From a checkpoint of a small transformer trained on Wikipedia: learned residual scales.
Each number is 500 + 50 x the weight over its row's rms, rounded and kept within 0 to 999. Layers, rows and columns count from 0. Numbers have three digits each. The size before them is the row's rms in percent of the matrix's.

# down: layer 4 MLP down (transposed), 384x128, rms 0.136, rows 144-196, columns 0-127
# up: layer 4 MLP up, 384x128, rms 0.143, rows 145-196, columns 0-127
down144 101:430499517474468477471523572605496458474584583563574458526528465502555519553536491467485477529461577517484550466456584434640498571542505441482555580517473474603504455590432496491539512404547470474505468595482465470493543557527541439428513475504475445500517573516501516432443436400478576519420441496488443441507449525582412507544478507497437459479588505489411429548454511417455513492446
up145 096:501553498534416474579534461483631530541563465422546502582489509527403416478495465559538416520442503625544465500575440478535485521490481428396478503549500530554500511508538467395442447425544504492510603409462591476443457489500476501398450449529446464488510542534507489511496518490459409557462518439501581444479497554463478494527581445507549483430388552489495431500521507511426479575510
down145 086:513412437456507563561583480526529463406527546522494418460437463446451478489515502464542476560438442524514486553528475549447451446479544502445443481442484456503576541475534525500596467413468544516457519466560514489459446495483514478493577579447496569550506396537426558570520454458447577509489467452509590429578585454455472438382518514571493480548470555401519486537460482346449512469511
up146 119:531569510494552488546464432563506601473483495508451512456507544534470516533561436495476472433429431482443502462508423538412532566594402519530476464482505461493437442584491594475444533396507427544531608522479489472590489535458491534514414491531489539503475526509629492448469591506437534542517519550486545536562496492593500511401551515469563395504534559512500573559514493577491399446564
down146 114:497510493538432469520465472519415483477505553479471439450548501507402536497483457510540487546449493438409429507516488589455591538523494556523584558504528455489497546670522486465455561455449568528384589468496448474498526571567441549519393484531527556446454495445607529498496539470511544535481442598503485493582495500561431508474579503519591505532603567487490509477555432511465494456405
up147 107:470456479506523628451472490460465562514527507455411515480585607443505482484466595545512510477486527486421415570489495474580408474509423507496510473511568473535478521514468572554396451359420505489529473508569485519502417507567552452444548453489499560538442586487586470543485514541521489545408505461555609465480553410512530533524453482521510406475450529472483522483443563556474446462591
down147 112:506472431507485560497362556506401559510436479474445476471537511527547520504559500474488520489477413512414519525527488360510562536501531539498436524462535439559478548498426492550403451504438488493488566432503511543439416576531499505447518579444552465530507517494592601447515364520480462437460511529455484564496529430469462578516527515512425432428452563511501492478371477450465555545565
up148 106:399558424475524495516444474503576500550451478441516502457488522557471406486512418545514443489581467477468459508581543514576458530504552415495486451625430461549459488582539494497426476572460471550476497522547534494573519491523443467482510465548451525445586462466558425449484586502502520533447476435487449605572535498568517509491547591529606443463450568522590553625466510504546453577501
down148 110:487444562504596511488470508475523547503475609477417485481502508528501467432492548501487504467434599415492514488458517586515443521509569543572553535578443508446580497502470479538412506550462544543509491456558497479562549453485428396442489424615443475450605448484533470460479478497576483408527463455566561532495551429548448497469447529543395439441490556542556631456434506471513502566501
up149 097:381546501461465525477469501455501621483475478445562457504534531561459513554581519477596436510433491547590465561406371449498506494523479562592506499519503439524514457544464584549463433562479373531461523452475474509527444538481466543518524396449443425569510520491569393536429526534483522551379435492483477515543498464526527564490471535469552416456442470530499563528485498547470512429515
down149 111:501522435522454468492532433524403516499481556473528577497579507521560435516475493544484463547483489441504385517531534512509431539469535551539531506424465553525420520689543576470497462508424422536447451446534540519463513456531485421486432476553434549486531440496495491442531540485446427487520499497468541440460514542397443511538598501606495459536422486603441467507509562561493577415427
up150 110:449464502522488490514481452568565526534415525365474504550467495531530580475496382611557384451522511491483498500523528578497520489472494469526510505594484516491534434597481532560524559472474414538573472523517488501462542512530438458411435434558414544474553460555487378514487600479478558476396454446494517457529503432550533503569515567475471466465390488557561463565504485424549493450535
down150 116:470440416509501481377509374541517512435526537441529466586500476413568500520525505502497492453546516517431454572474449508495485558537460550557635485464408544489510522560467568553514426462509486517496467474492531529439505486499505447400457393442504510543556500445456416514484500534489504432454452376509557498400582393536457481524535495541470424458434431500527586438517569463471526457505
up151 107:498413474549539458420423489459478525561410524479506473598492560493398494476537502618560452506449449569506545577454550479489512474549405494455476512443525411454512529555510581429465498446517444504499446459540531426549524529523559504507402416484519517547604587427551435519466563523478514519456473484498519435501534432493518560575508387501445410429445479554551456508528510483594462493555
down151 105:492405462549570536425560475580529472551423507531471482551529422465439446528495546600467454459444458481481515515404474537499477479581398538477597451436498548502592542521540575442458490415525543523480412537441555561485465455499495541528433497561568473521492547394574464518411508615423505455490516469477480469427565467546531468599506472461470455413497511507527523433427486461502565498498
up152 101:418467463453537534411435479525526507546485510488531547477507503521490486511553428550505536460502512480443626469538438534504485472455472554528476482595649534515468517491619590492530565476537423464415551514540412415465449472531554439470506494544506588477522526530558503529415457510552536541420465507506545491546443556493451554532479561601606401448530501426494564518516464413464415547470
down152 100:470440441486525538414515433533453573437512526518561403570480486607477482477513527543490455469403487455453521447410459466538462487521551577431460461513430469474605493441561431511513476537524502499560427431473420480539492482573438429499568529563471525511449498577601493507500500581495490468463506437511486469540456482327437469468481490575441451407455529451531544518477483447582466436497
up153 114:468471413530584521555453576447570514601528485480520519503663534555481517474526428548576411455542528545455423442476540564520419557537527445483537517575492563548512520552492509489453502507508470421512464445481583483504419568554531464544532491582537460532423564507492483469475448510537521530484411444534482509545405470462448574484540625460551549538385423507546470529493524525429505537493
down153 102:611438497536482471572572488446462496553507451446603489517553451462516610532591462474528455436408490478476502515484481605533492587491561517491567513544456459488574550448476535481491437532404492533503462405499506476521541521497508437551577614532616517484505516514514527544427551628486532521535404473545416489549432557498437482540495465442493613557455456533483504538490424464506493510544
up154 110:494434465545446554527476482473481518605472481469467525503489506490530570449511476553403428490435398561480482538506581463470593528530510550449427457508548470577463444610594482537450516465456420438489446585560475418509481527487506515465393455507519497478559495461467465422426516443512417465461486510407467500487462490522490587529634469395539458365477457519549509518526551522499459562500
down154 107:451472500527424503502648434510486557535506484560409491513436540524490529544482502489442533504541508500500485432473424571438552521461472593558558426369591525486487511559489475492487528416471492485477396551506565448495465511472582490585367510593598518451496518549570516536401522516524502451534504470451513530466490486537550546475492451395507500424611456537529527509531501516400502543554
up155 098:530491468528500532565504501567577550534520501471504503424547438525534508502423459448556389468503602510480491429524480556494571439582450551389474457575564471476352499512393483458448502434543514439461592493455420546407493561495500482489516510559516493495458516505407460491370517519525462558512424508561512415565465490531474532495459450556497489510414610481465574516477443458487449488492
down155 096:518451510485461450500499540482509407499536445451523547567466534528556425512581477463603607571470462480494490570519499616492457379549527512522496507319420520518563521441549529504493473500520579599606556548453456533509569475472478535522549519494426468507531544535404482493416504512559563573482481535465553542560476508435442544535411466493500467505446555513464525510519522533584572486542
up156 102:480487442550522525436479490494614440554485471449551473536511503549491466533482431556485514413462450448450510515529529388481515539574536417569465524488579522470489530544412442476475384574560478470555452443499546530580397530520496489537474431522516504538431642540491445454499525481421391553511496482407520492431434476555476508478494537491438392506430452482560419473598476517476470448491
down156 095:489468516563540451528636488468587445462508542520471495572536455440525421513429435571582483445469539514509448459509438508548519478594564315520434491445514535436540530416502502498403491477518505557483427492470539461569496534558522532465432384499511500559463576640412518533467507586415479502544523471502470500492471497497473417482469531495471510527522475573532449443514456457502556493478
up157 093:400527507443474564502426549604572595547456363447516543450511393501467574476519467536512531488507536491479553478503478510452439428467547485431496502549502528514484508540554464527495532493437487493513489523498532494382527562559532510567439490466609623514487608505555509532408440492527540534466522445526664528513454460457577557473535415563507552457522480481518453499429486552450476480518
down157 097:534556485427546549534455617520529507540542555450476468517545581562573507491493537515543621597532525444437550488548465489566458420530512639482557519512542522467467507557444530521505590512563567594547463574443506425475501464459559499555507494467479477560548542566406547438503418511550488507529358455418575529485528495533419523543520558488451487456545454543495499496591469449499509473521
up158 098:499447505460479497538520413515513537519494468394357465568488480463493491551471443514542420487574579481467600488497532494539476395494466412469529561464437546513487519503565472557495507455492493515553531435544432517509448481567589517495445412457475500521560563440536448558517418529434566579519487479475512534470577517535525608415499446533542332492513503516432453465430509492536408443513
down158 096:490513490543552484480470570470466508451510540567564564541508487511518533452417545486543557469519451508539543485508580468542592470507503554562494509610466554509511519427503521585529450568505523427460537555397446564485560522454450501565564481577520491521471413520384524434576527466470359421519545457471349517455425572520514505514514531402434500564517478491553532481490472531411577499458
up159 089:530531517471524515543486518482557512451454489490490566471453492530475516552531498492504502344505531560539392471520550482461544536511332526529525489555517390504532474551545505566491546443574455513507602520523522495448526480456560522448536510506504521484518506457527550560527512489454552505469415486505482473418517503444456566390452529486468539364614386465548441462504419546482375425451
down159 090:484424536489450455518539497428525500491523518453568527396462479478446495578514490450579456440420483511521479494434462537426531505508399496541585542511414397413460394595499531465428511501527613565470490528526515531505483468479447494478512448466587570484478531413417482434501470495497576462458491454500453470435482448477586525537375491520553533492567558515546472511431386428497545463442
up160 097:491650528500585563528491521480551476582409466460483473516504470520603480554441516489513515470511503610522463523501537513440541539457548473557552405531488466574481526581590563495433530456510433516530520515400456474511554561499508501515520366478418538527476547516528456505435499443523567558487518498449489456511485572525469498474462603554543527465445434546495373493457662520517474517536
down160 094:533507595507498485500553456453530518571619432585535508536527444507509507537431525531482484509515489522441467573456557569434501422431514539616602492504502519555503569547537487533470606487616514473447458531502528479500534411478551612395613495483573502508580548536597558504478478483452566513427562483514483505545551444516488405530442556517453506504460451533451483470491574468553486476579
up161 103:397513485555603519502485487477517615541475457512509438498518459539422463390570474489589523463500474572438511542469460522508519524573405525544508501515475444506578503564484569499454460485420336530527541469502464504516436655524514542539523515532507533472403503511602516524446591489467490550510474478491545515584502491574543596496553426535485502488535471565461574506592476565475459504479
down161 103:490485483497486487510391461526417531529518495522483508455553486496493537453508476475568448620462512431385382451551464553553543627539510501498559479452531504530437577710560546489509547510547504610570560492447535480521563516521503549510445459503513589418499472462532481489554502433492490481534480593457491460521492529595476536444533506580494485522563613508478448504528520464484529515525
up162 093:508480483471547601406385443564508474579478417465509439590496456543536474544626453502482511500531482498528524523488538450581464487611466462538434511494552517475398518487493574506434416544468473497460641424462553492472477521548510534505440436554467475478596557557497509465514490488464461594493499527462503395460495543593542531455546476605474486457424502513521545442516566572450512500458
down162 093:513526525470481523492634456505485480527526514457538505525435451439506469429510497425551542556494458529638497444547540472530429522443382413518504488513482449482526593493417372511493446565571545478424562423533508505578568504522514539453426483565455457451433559571477563437494562518451442534496567521575388521388482453491521467511459440494495433479489480568451525475524477572498456490528
up163 097:452561483427547590465505533471460562587482501424464552529554452546488534474484521429512417510553481574453435574521515450431384521388552484500516526540495454628431419534529538446484590556518444503458500518502515502417492592558517559438485447401462508506445475520498457534397497464435506536566494494558557403492494435558531494436502455481466493482454552533558443565577520517428456537520
down163 090:470481427576601602528578497400509481506470471559574520449536436483433485501492514556469498519425456495526467559496462577477432519415551603529555504468493473456522505607484490555486513509482496593517451470477583518433470527528535573445537534400576550455442499554517522513493450485377556404548508469477472496454499367630475437517476486541498501487459480509598488516547450498546450475557
up164 103:366602479453540542502455506466470605544461439475486557545510540558483508554503481547516463501546527543481489493469429439474543470521449525536494522455508508606507542493578549638423436543366329463477496453492545443521494516479489499503521415513425548503580513492519486536428547501553460529409456448458522490488464512563464589356540464533518470506485480564452511496535467512458471494553
down164 108:542566508492535521508424521522368597475490461511485595490502446463461473392565499438512486485466592522526481479526493552526556489502556497588451536444527485405444484530524457589578553534458496446530454496469514407485504481340503434413468407481444471523617505469474490441518464517430490475426549590539519551486551565422498502415447467569491492565486527536481494540503538456553467475576
up165 106:448550480514576490521478545564480539595502448444490515418480425511455445475550570462516548462495440527515495540533434461499603414499486523529539481450530425514432471536543487584533458563470493515596622465477531447467556575497518560453518472448461526429437524451556489550447535502571477572525488502580472446506402556654458559399550511485553510546518515547546486509458531538539428520619
down165 111:480515374504556537536527435572519486432469398573522502453438547495497551481608523534587509461408561456534526474526479513512569417475554508538544455576482436483585549585486517502556512607456514497476542477488557512484512508439549599482506419432544554496471471568550504569532516428545454514466457601551461474457465464555513515468479583481527461430517571512609483576527520494563448566586
up166 091:503486447543477542349448518493477577443552497444528497519517532585494535501450407470387589519517440420488521527429426544442541519563477530516485541431436563483521514506595551596449562508543457434436493519586519471507422454502503488482578519574486614484497529487558569566452447481574504573503433454555550547442429457576424497432552491452540486512525528495513519533546489531555428536515
down166 103:579540430503541519479534531465469563509414495432481480444463633416474536507468573476547521487501508528543558549542481509497542543489409505494421473509478534513567544549476473552493407495474444468448385514529404557500412470584533408604410509483499503508502462533518516548540572474546579562555556440476474446551459453596501484544487522419530512405529532516511517473360396521498522501543
up167 095:526512489474494493416488526520485611437540501485518622542506496668542489454573481453534509487489518500427579535549378487477493568588408527546498458534473519595524530556543540501467522574443454487502588487524457464504499511477483596538457403540464486459597530458596480483458503503480487521542520565439535541464470522531408514436523560527607424461519532530524518506521584599470510507421
down167 094:492526448444505524516462500474315500434398598586481468476501524404476521420480494431578506584462541517482453564500449474510539567541548520495459570472423491453492592639450493528456472534475493419433518454485444465524524540478430504555403422427557530443497439573539543486523475501501513521539490528527490512507492532498402462450554535562506435527437576524482523460492448517515598515451
up168 097:518491470482468559425420470521511541517528448410454485500499432517511490492445453518429511497635510472446457576468496447531449412567521517481444473541470494579450455514470627537510554504501488431580582551461426422506423477553585498555460468487583534613421548483546540571494568502579517540505389452452521475549555513531448500502498446612557483478592470515510513485464446508446433454536
down168 101:556528507490442594481552496493430483464499509513540481520533477481563511489451544505463490477459479419490547480429480501494543482557536517579462567532369508523557535526476527598505489497546465429459442436485522442475516423470473537392517636360358458509498482423428490465528448566482505455435464527509459401523537514510408581550529498569439518542544531449497497441438425529528589515437
up169 107:580513432470543553413491452599503550494483512492473535543512460604416516491545505482386583471564557557416509512631446464424410498566450432435519417497561550495455462576513597489438569473495462481503588469483454488517434456499498544508410446471530516497500497493595495547463575493484460527545375530478554508508498444551546567487480527522524444477457527524504500469569405473476445558475
down169 110:592491524442511488519466464488425486412451522559543439522524518513442593512574561406589533544441503442557456487511509531478538549459542447440520487509493484505513508598414562580495557505401550575512547535515405615493473498429500520507534454357606590442475421543497515549453519483461542485474519513525449568546482545560506467395502474523552448503470543423460474530532441449523524546435
up170 090:500518482497585507449504521607522538472551462491564479565484504559374447460472557512563524439493436566483525593562499514458480425608519531498409445542473418564504528553394546438541549428450450537524540529570413438515495517485543534467476446506552442509484611440638486502419558520527405527555436452535520486475432444499451492427452496457434485448520488463551479497464483479437480511535
down170 086:508576452550441472505594522488439434506501516566567396464555411436422585507464479490462516455506555579530518392513514517540492508444474501522564425573396490476514522604567421573506577385474526485463503476499473584469419539476528435409493508444417500498381439460444497516529511485547511522530547460489440572469541488466464470530471514509475517525438501497501393401503527465495497480408
up171 105:471494520496495494508493453470601500661462433455544484520604499518542577504487422503512457449491431518553491533511489588521531504486450466548396421484488571421515500576440545540420504445480465469544472505507422504464504589472444462479507461472446507503477566423575517436533587481455443557378440440427495477546496435496615491459540558450452446424482538504511541484492490389505521420541
down171 105:504474414539409366508383460479517511502435375460432538540558549476515514497444480487449448536417471497481429575531467571473551476472528455556444533516541492478497525585501572520470572458544496520453542426489429459452491609510471506467461548486505533504445564417553509452579542463512489450396560492458504410542506519514514473428560569468430408528563543582522550463438494502518540420482
up172 090:574505500449539491515480534459493540461404416470433440440537577540510516479492489538568471449652469499576412482494465507458523514551554542464501502540557482607499466522501576489547418516446434572471549519405485509531522525455486605484563499457486438468483524484532483442416504523521405502500485499587567408403411526520483479443477443468603513437488499517443495596410484523435444477568
down172 090:524520481469500489515560529448523445427551525461497503489507475454456463488579563526553569472501431374529500463465489479505562442437499554510530435549482539470539494628572418514442484529466475583586497539537479488455424419513374455498521499490453543540522522474377525593524476554524414494554569525558537573441444433455442511489523520535599529546493542511481552510451392633533494455479
up173 131:524592537430550523453419433605538594532451511469422533508587455580525473468469424476479417443530482446491457501501465488533422499434451489523574513538499504558469491537460492589471460576435419496497509491548486475547394476436445526371411409553443509558535469518518442563421483454536413521456434457479501488475501508452593605450571528579518526535449507496538481569473513515464495492497
down173 130:482625447496503497502506494493494598496516544539411552448497456511456536539477446518455452526465510360488495481454450517532462451439471515571563579506465513511556466616465533605536463510456403544512519427506556463518406492482464461459505488528571382420476409486427389511516572541517439482470456481491465514541585463401478475518580473406457522560510541586537574538479494492533471525466
up174 103:553477473540498586402459475558525501500530581498494476421542568510370377496566445521566443472439482521437573469440518476496422483526512487471437421452497428497428417520457498568459539434551473541459491485464483589434603529542567541448435376524552492461477488514610527479412490518582482501505531495518511508448408489470540562504486470424511425482443502591479493445507505522443447508504
down174 097:565487442479495450429479476478500452478544553538453426449451474474388566539477508484537472419512458479435480468520499471453496540458427503528487533477550529533473511561438459572542616517469504485436502481512575535459515487472536530534566474510610435489432430504562578456455487540509523499482496656522536516470498451376457463450438560511471526445384606550383435492446527461441556583489
up175 112:536550480505477484504521505493611477538392439422425553477477506604562439460419429517430495502553488513555462525467513491524448504474539352519463448514469455574466529596462573493450530486517449486517512492562494456518588429526449449479519491560508588513560499551544431457455606455477453538545521451519503504538413468646574535528477539481449436447471484591574475513513568507443456552465
down175 112:462468592519554521462554524430578490527489453476435522434554472551508395422515522483497505384523532521450501490476566540525416488485562433525530503477445498465516567544484539499557553434531517530527523409606547474596587485495430506441491508595468534502547467519583507515539486382494515486521506444501574566500448437549501555446370489471450408545516592579542587496572484568521503550484
up176 100:546618518488549494511450480561480589480457476491444403445593509469478532430548494422557537479582480558445470543524336538536527524521499453446578541472472512502523473490496503439574480564427400519581552512524426532524409490511450556447386517509426482432489478497483508505541578494538511500556466431507488568465540488564511551502553512464520501489479488462535359471460488604416459540475
down176 095:508476593488529458530609487536505488481509542517490463481605529375443489396494496442609458481542483453547483408546412510511588567399437499498576526495547540446551534390482422542504492534521461527511559522484513468582516415474497507596455491377520542415526412502568536500546497528538507469525556519507524645519519469489474512449503487561493501453476524503586444551484466559471524494437
up177 099:454538505396528586460433484499501576516475432435414511534523472540410411527382449529466535455505529518457462581531491525501503502513519444451499522523501545624504478542469507521490540541530484505532544519573404467434493528527478603491486503457486603571505591478532456527498448514510468556510466447522528453467516514540511485460492595519539529588531399410553445455513582542452331568556
down177 096:567479502538477514439449428455561442380572484569541476506384401463473522439442537469542496492458442490532517384415522510554541464449479517482528564510449481497536506512587486540518480464559526499474503433430446444487531506524515500481458453505571444492499379523454482440433491411467462462432576489453439542515451477486532429450495552485601506548501418496458392560565497578550557604464
up178 096:553515440463567522551530470544537459479530457510451570567467528518499569584486507517499450456452498486435514500517494398480507503584451399389482567535520504448457458531505592454531484529506470421540478544501577487500495475514440546539404453566493551412565486521513505536538518395495518550528503420458491499530501583455638503494556448542475506429516525429604468490599548610510436561611
down178 092:543486452550553534463590465443447432483482477477450540484552482442574506477543591529512513502424494462440553523515326555426504539557452464418546458421527533486521491351498495435496450418496574543452459474525495538460504439470494510475516569472446494489513474560460514575459519378546521548599580531475443634496574472434546519527493523512550497502514496486603544504524491556551502489546
up179 093:506465424524537484573488388497556486535547485403507423454549573494559489538514548515533474330498400524512443428560456482473572600477460508595427462539528474485502507592465577470475443463543478363491521516503550582533530578500504529544457481521491580534526568517499520457517508452476511555428427395465562445569481448504537530523516541513474528547522484438511478433521438536440468481566
down179 091:535511388499423431554446315508529503442441542450393505455472488401504544545467490544487479416461467483446468473516471539526591481468558432528467519505484488518484572570453564483417543453574551468472568428491548495507517574578502550483403546485531492459481560602508500431550520498563471429467520477490501476580406524526533451451582583525482558528533550533564504490505441489462515441502
up180 095:457470380561543461585488542548558471555499474515575474507602496524519473522434540616510478473573559463488483524475551513463487508486494446409495508598486499428491582582500591416460446484559516485508489552472505421475557534444450483544487531582416438601456517442474350544485495537470452516535457461450448551550460513452516681471509564516523527501492480487478525506458544450536514490471
down180 089:539414532570477545483535430468409455586446485438505486497547469404545512514636485468481492481440519518490503526500510593454494500630512525482520475501457489442463518362475519364514462513453476457557495553429557522533512500475480469447503537522579536533527492459587484518536525615454445455528477525541394529515569519436426604474517463495482557530437544548526500549538460531459544559613
up181 095:412409497512501516468489515512496555469520488477566501518509567536426432514484429611538499521474480540460514624461481434521503511458402523478528417447456470524422472478495486502425436540468447400482471473541523433495468581430523441444548447441512502568448561420527486529494523519468530570379423373506461429587570501594541488500525531563511513461496554443494462533547477544473487629453
down181 093:524428527486553501398578443485453477478465504517453508542422495417507490497477432436554450491400497524448533436443500509532470409446425483483573464563483543534476431219567490428509494536545528466501435479449475545454524412445509511499506489519463495523479499479469492515438463489396497446462508482566502462498552459513530388505470439555537511448470500503528537481480414490479532523535
up182 093:516472469530633616460400493486524610540454431415452568654557415582498519518530439482467464490605604457588473508523473479568460515503482459498514555497495469501523469530530560490473459538493457465493528455482565465515448587487464578437481442555471478433600531456537454488456481474474518558478356519508521498486534487542517579417485448543467499513491495512434485504461458474516508534585
down182 094:515559466507473471471463499488455553489540535536506577589451550502440483483427491469447663501525424412456514520492427372501664544475527537545415434447496513408518491404548553533582488523479542403549434451532443484503567522514481500486484470454488475541499479499547494518511552548451491521480467467486459577545482579515506469526550557424438465479565475488444513570535462568534596410478
up183 106:502574480547502482553524443495511551514467441413477514468543479498577508564456466529499502434529486593494461494531536475514411523485425457502442444542592542578417468575513615467478561382429473393503485492548464510452504459558480481515458497501505574492540518485573432434481581498520461499479517382421526435590516493561628552569524541468537444475416506614565462517463491539489440515528
down183 110:483489404611421573495391350451507624417470430453427501514480471487503502588450569507412530450503447477441424495533513473466428484434541517538507411492525466526537511581457499491462470426467536468495475467546458541508522524455441540544448497552483495579486520479511456433583541498529546473442590491438550563527499466545614581497560589455519450570484535492518533511482475487528488434492
up184 105:511479508572567591471521512429507474571546487449502466514504444567472438570393495505508420443478440400425450580461512445448462532547485353437561535486592508447462449482577486562509487449517502424585466464466551526448505527484578525529468455545456419398501509527502567491508552413602504507455433458466495486533491497494609525464520467558536517499561566515527449473500590527569523438536
down184 095:565455491582550520473655472379447493530440465487508521448483484529494451528490488530441501493374458522427525497430452575455516522521542386454610446427556533490526503284520510576495487426529498505496421422471473522468559465460550518490527531467495441516518523547519517580411500493478541520532505480415503485527516483508538448469497523487603538492582451539526539468482535472546541475527
up185 101:545513429508496487482445483498523559515562520445539473506483551546505475488457483555486520536503501496425465611463466512449537469429479455508434448512459512493451482526459537508504501510470459544447596515489420405374457511493635546526534440415478436441566508470585418537428578492468522578456450480470453346531447516566495512375489462418595419497508488536479477527476565480485521540605
down185 102:493522481559510501506571482460474465439431477444516458443498557447492582492495590457591526529537502583413621525430475636486456412468521536529531455547508514506602497468494446396545495536447532455515490475598495601477590483491514441487493540431452569629489499528495478498550466466535531439497518506474486458464486520535509521532527537399574479465620499439483559527517582592485467460436
up186 089:467505483531445503526484506483552534446375416458473493540582465525584404388514514499429566513538598506443491492531474517499447498426462549383479476467510493520538544493531505508538536520465465491514516491644450418506494483506490572481547483594460524470472468479482460603487454540389444503568549522465502549511591562481481616532469455474566467457508545519380548476592441579487474440483
down186 088:582483587514500470457556471515556487492471537549548502523435422470519452529529484412486441465516549484465514483483546493524449564454498522654510460435447431421540494385548466514560564543573494559471477474482565466617525521502363460444477595534513552490438386638470496536430504534510421486474457562436487471520480499486514513522513481530523514422572500549448485418583490505440510506461
up187 103:514536496497472612494486511539519645593478460536471523559539531547434454446616458541514443436490458557486543558439435452529483537584567553441495434494502459395564518549517503466473443550519394505488505475450431475442456563484485530530453527526416479467546490510599588445510425419532462528546504425529519512415466475526510544430542462483480453434516502530485541590525530614545471578491
down187 111:504565488474539515422489552561365527504572547500466459572555526433549450522428521471446499459526544463410490504445457514516442682459482495468522482499488538464479535598596485438485480468520493505537447537437444489523503506479538491465480444491563560467522460435579460434460438531595391503605450536521625427556500535511513519458470465520453472447459411464447454430498489527513474572481
up188 091:567541523551590413484444506600503564490474474503452628462506580487393525437519462534456504459507528489559530534449453509507512511553442437440477459451509474557506552480491555474489333432456445429599467475450399535510429514615518554502535497489521501485429558492601504524525518570518472502481529546528541558592502546493458447514507560578589475510547461563482438548552514528472460473558
down188 090:457506539491537509503453468505498398534490537495499447511393508523520533455552472448437484530476511382573500501514470455454467445509457569538499524482474561439513537366456462413530479492475578540540586535595494522503618491534356516439493498469506520531484488466405454578523507510620585591519592561492545475563466494512467455513464463434565457560565401467554486502467469493517568509426
up189 110:460537509508505543549489490577500508441462539439541532540598524554503563562504486530477428471492582462498379502487530524480518533520474506506444482543523426458539436557398506456481566532508460469581482466452488475535399527547451638545463526471549586580461523468603448467481493540502560497506471494480602490541559541524503625496476499510511509573366434524524443544389518446396425510518
down189 097:509423526539545578539530559507299569466473541484560507542513443462516511573504458505513439517411516440523482534398574477527532557540558586488446487582529502441551486545420510508531509569558530468603424464476542489506484566525438576487519568535581529450450435496519473467500416578399589526488508511477462497472557424547416545481457422504483465549477420511501456502543509468510480494458
up190 095:428476427552572545556496585485532482498535504485577450514548538581516455529505538548563481417521663470495508495481490436543508498526458490548396448554510416497498548552555547550439522529448543475489481415390448533543403503524512543594399478571549535521509522486550454484457509504474491475520458474546651468527501449544493559444498456544468571624465433412507489515501535455482465527554
down190 091:513466517513592483514613475502372494475451592487485489474500484444495516663483497478589488483497538444499532486473505460488580543545583491555426480584545481488495510443362517492506554472543621431480516413460552530484497465556496582470471571565524574460517486558503520527539436595466440478570507470536528466481540396582465548442499491493501484576471436484542413503563466475539490492444
up191 120:444483397548564594508490489475574478552550492416483461586580502591477465522406481536550524397447481437400519472462484435428554495521450374473453593497519478428574516521552499387476421482487515487547474490455579562563386517571553550480481463538477529536414578552483459512492502504436481544513482484516506522497471530489519526438535492479561491540443511384556420452531463501509453497524
down191 107:504472521581595509488626479455586460438491522473520499552538507496580464532439496581615539401428500496461559489482438500454513484540539366477449484471485530501586513336488594450434494499498616501519440484444536543475485447583509554525419461487513530503450500614453457578479520563519490515537522506501457502460504472483479447513462546477534532495535463448576471416575440472516562515504
up192 091:463495422472535560442504464468507620448476516529483489487609468493527491345528551511437496486492456524532534543518544479451522530518425491423511448524500463523476494572431556516487432555519345522479569445506572582414567476420472466490489588536421406507493535547548434521501519505526556588413511596571472513533396479469546540545531569414515503540489458458468507553502460458555509512480
down192 090:484517473567358509409558541571390446404536582498462543548504448481498434428472590462454455531501558522505486529537445474527411521526492478483525487408466473566479612652531488448484471586508539460553488536471600542588533575511529507528489452528514477501504498547473521522600500411522538471490584529551502501466500401556509511543505490540507502582575521504488526481573545523452575487547
up193 111:509410437430496532562511502541582568548452485501389447465531553524469568530369409542504535496470594515483552440517575464470577529512415470428496402655477509520467485523504504478503476522530431441577568462578482508516510461486467473506503537624476514520537526483491443428499588414489572473541466452448459467512484536516586519485476454492458438464485545454520459538588510463550445524582
down193 113:484489537487548505538524511397514501553556482508494485466524455501448472525554562536545563512430469548461531589423592696565512515495564576447443560493536508531554433418421439563442437445400469509530521426571481531469529445455467530469497603460462513511576465479482487539444517450499585559516507433463465578535504560527450557521483451495565497541512558477512469567598463520547439469457
up194 093:448455469612491535519507450483510555512432540487523492574497415544533533600511545438475524501430591506611387465487469508446532430529458453505534468553521521481489434540494597428500456543518495434507433519554586549563487521639472495484548329536525461498453489467548458494481489440576536516504512485546482508491476545596529595502489485532564565542487590441472514521385526502506459539475
down194 084:527464439525494530494462466468390514489469512556620559473458509504536492585516475519497490499443413432507492434491533491563469507515524579526491523436526471523498489619495522437535509653549499483552396492570542506608495484559525568484549530502429472450483509424444508494593393380468584428511582441490534471457480362540425527521554551469519497471503527453539494559510467528517504563468
up195 092:544543478579532470459518518515555553521543445516499467568481470511412545553497539478552544473549516567513389513545484440518539461592510481525465427539567506491504441518493577516546474504502480525516464453473467504576503496468453473486492400484348422599456599489560475477487451557576443533543503388522505480436477494590487553454482449361433430484426517532519443506568451545456475379456
down195 088:525446467530503462493701544481442533457583445471484551515517498403451466562543466523518447555465539499556544458522513559564545454536476478482532468552500510415491538560548458498408440457535508516524412527460470457523435534448514506482474448541486507481525640516511522514561538525488451486527595497508585535511469488450439348493446543555515476612454464546434502494617548539520462545545
up196 106:533446411504574510423463502602501465500512582526530521503514496499439572504586453502503524428466519496447534467482596456565430470554426494508431415471501514585624558571462531476463535489374468540513488507530542470578512515482462555549396419436522566521548494507555375536445524511496554479501514481489584439503458496476543565448509493484597505424480543468525437545465532555449406471579
down196 104:477431457474494496481551470579461445453445609473570487501436428497479535535550495448473446476501525449493577487448497536510565501585507509483557541468524584469492456580476559473503599472449542510473444519399540630423518550555476473454509508593493570475406501492524521580453428602453580475651480507517547490450547415466397448550447515485519438501482502472519489427566442511527515489470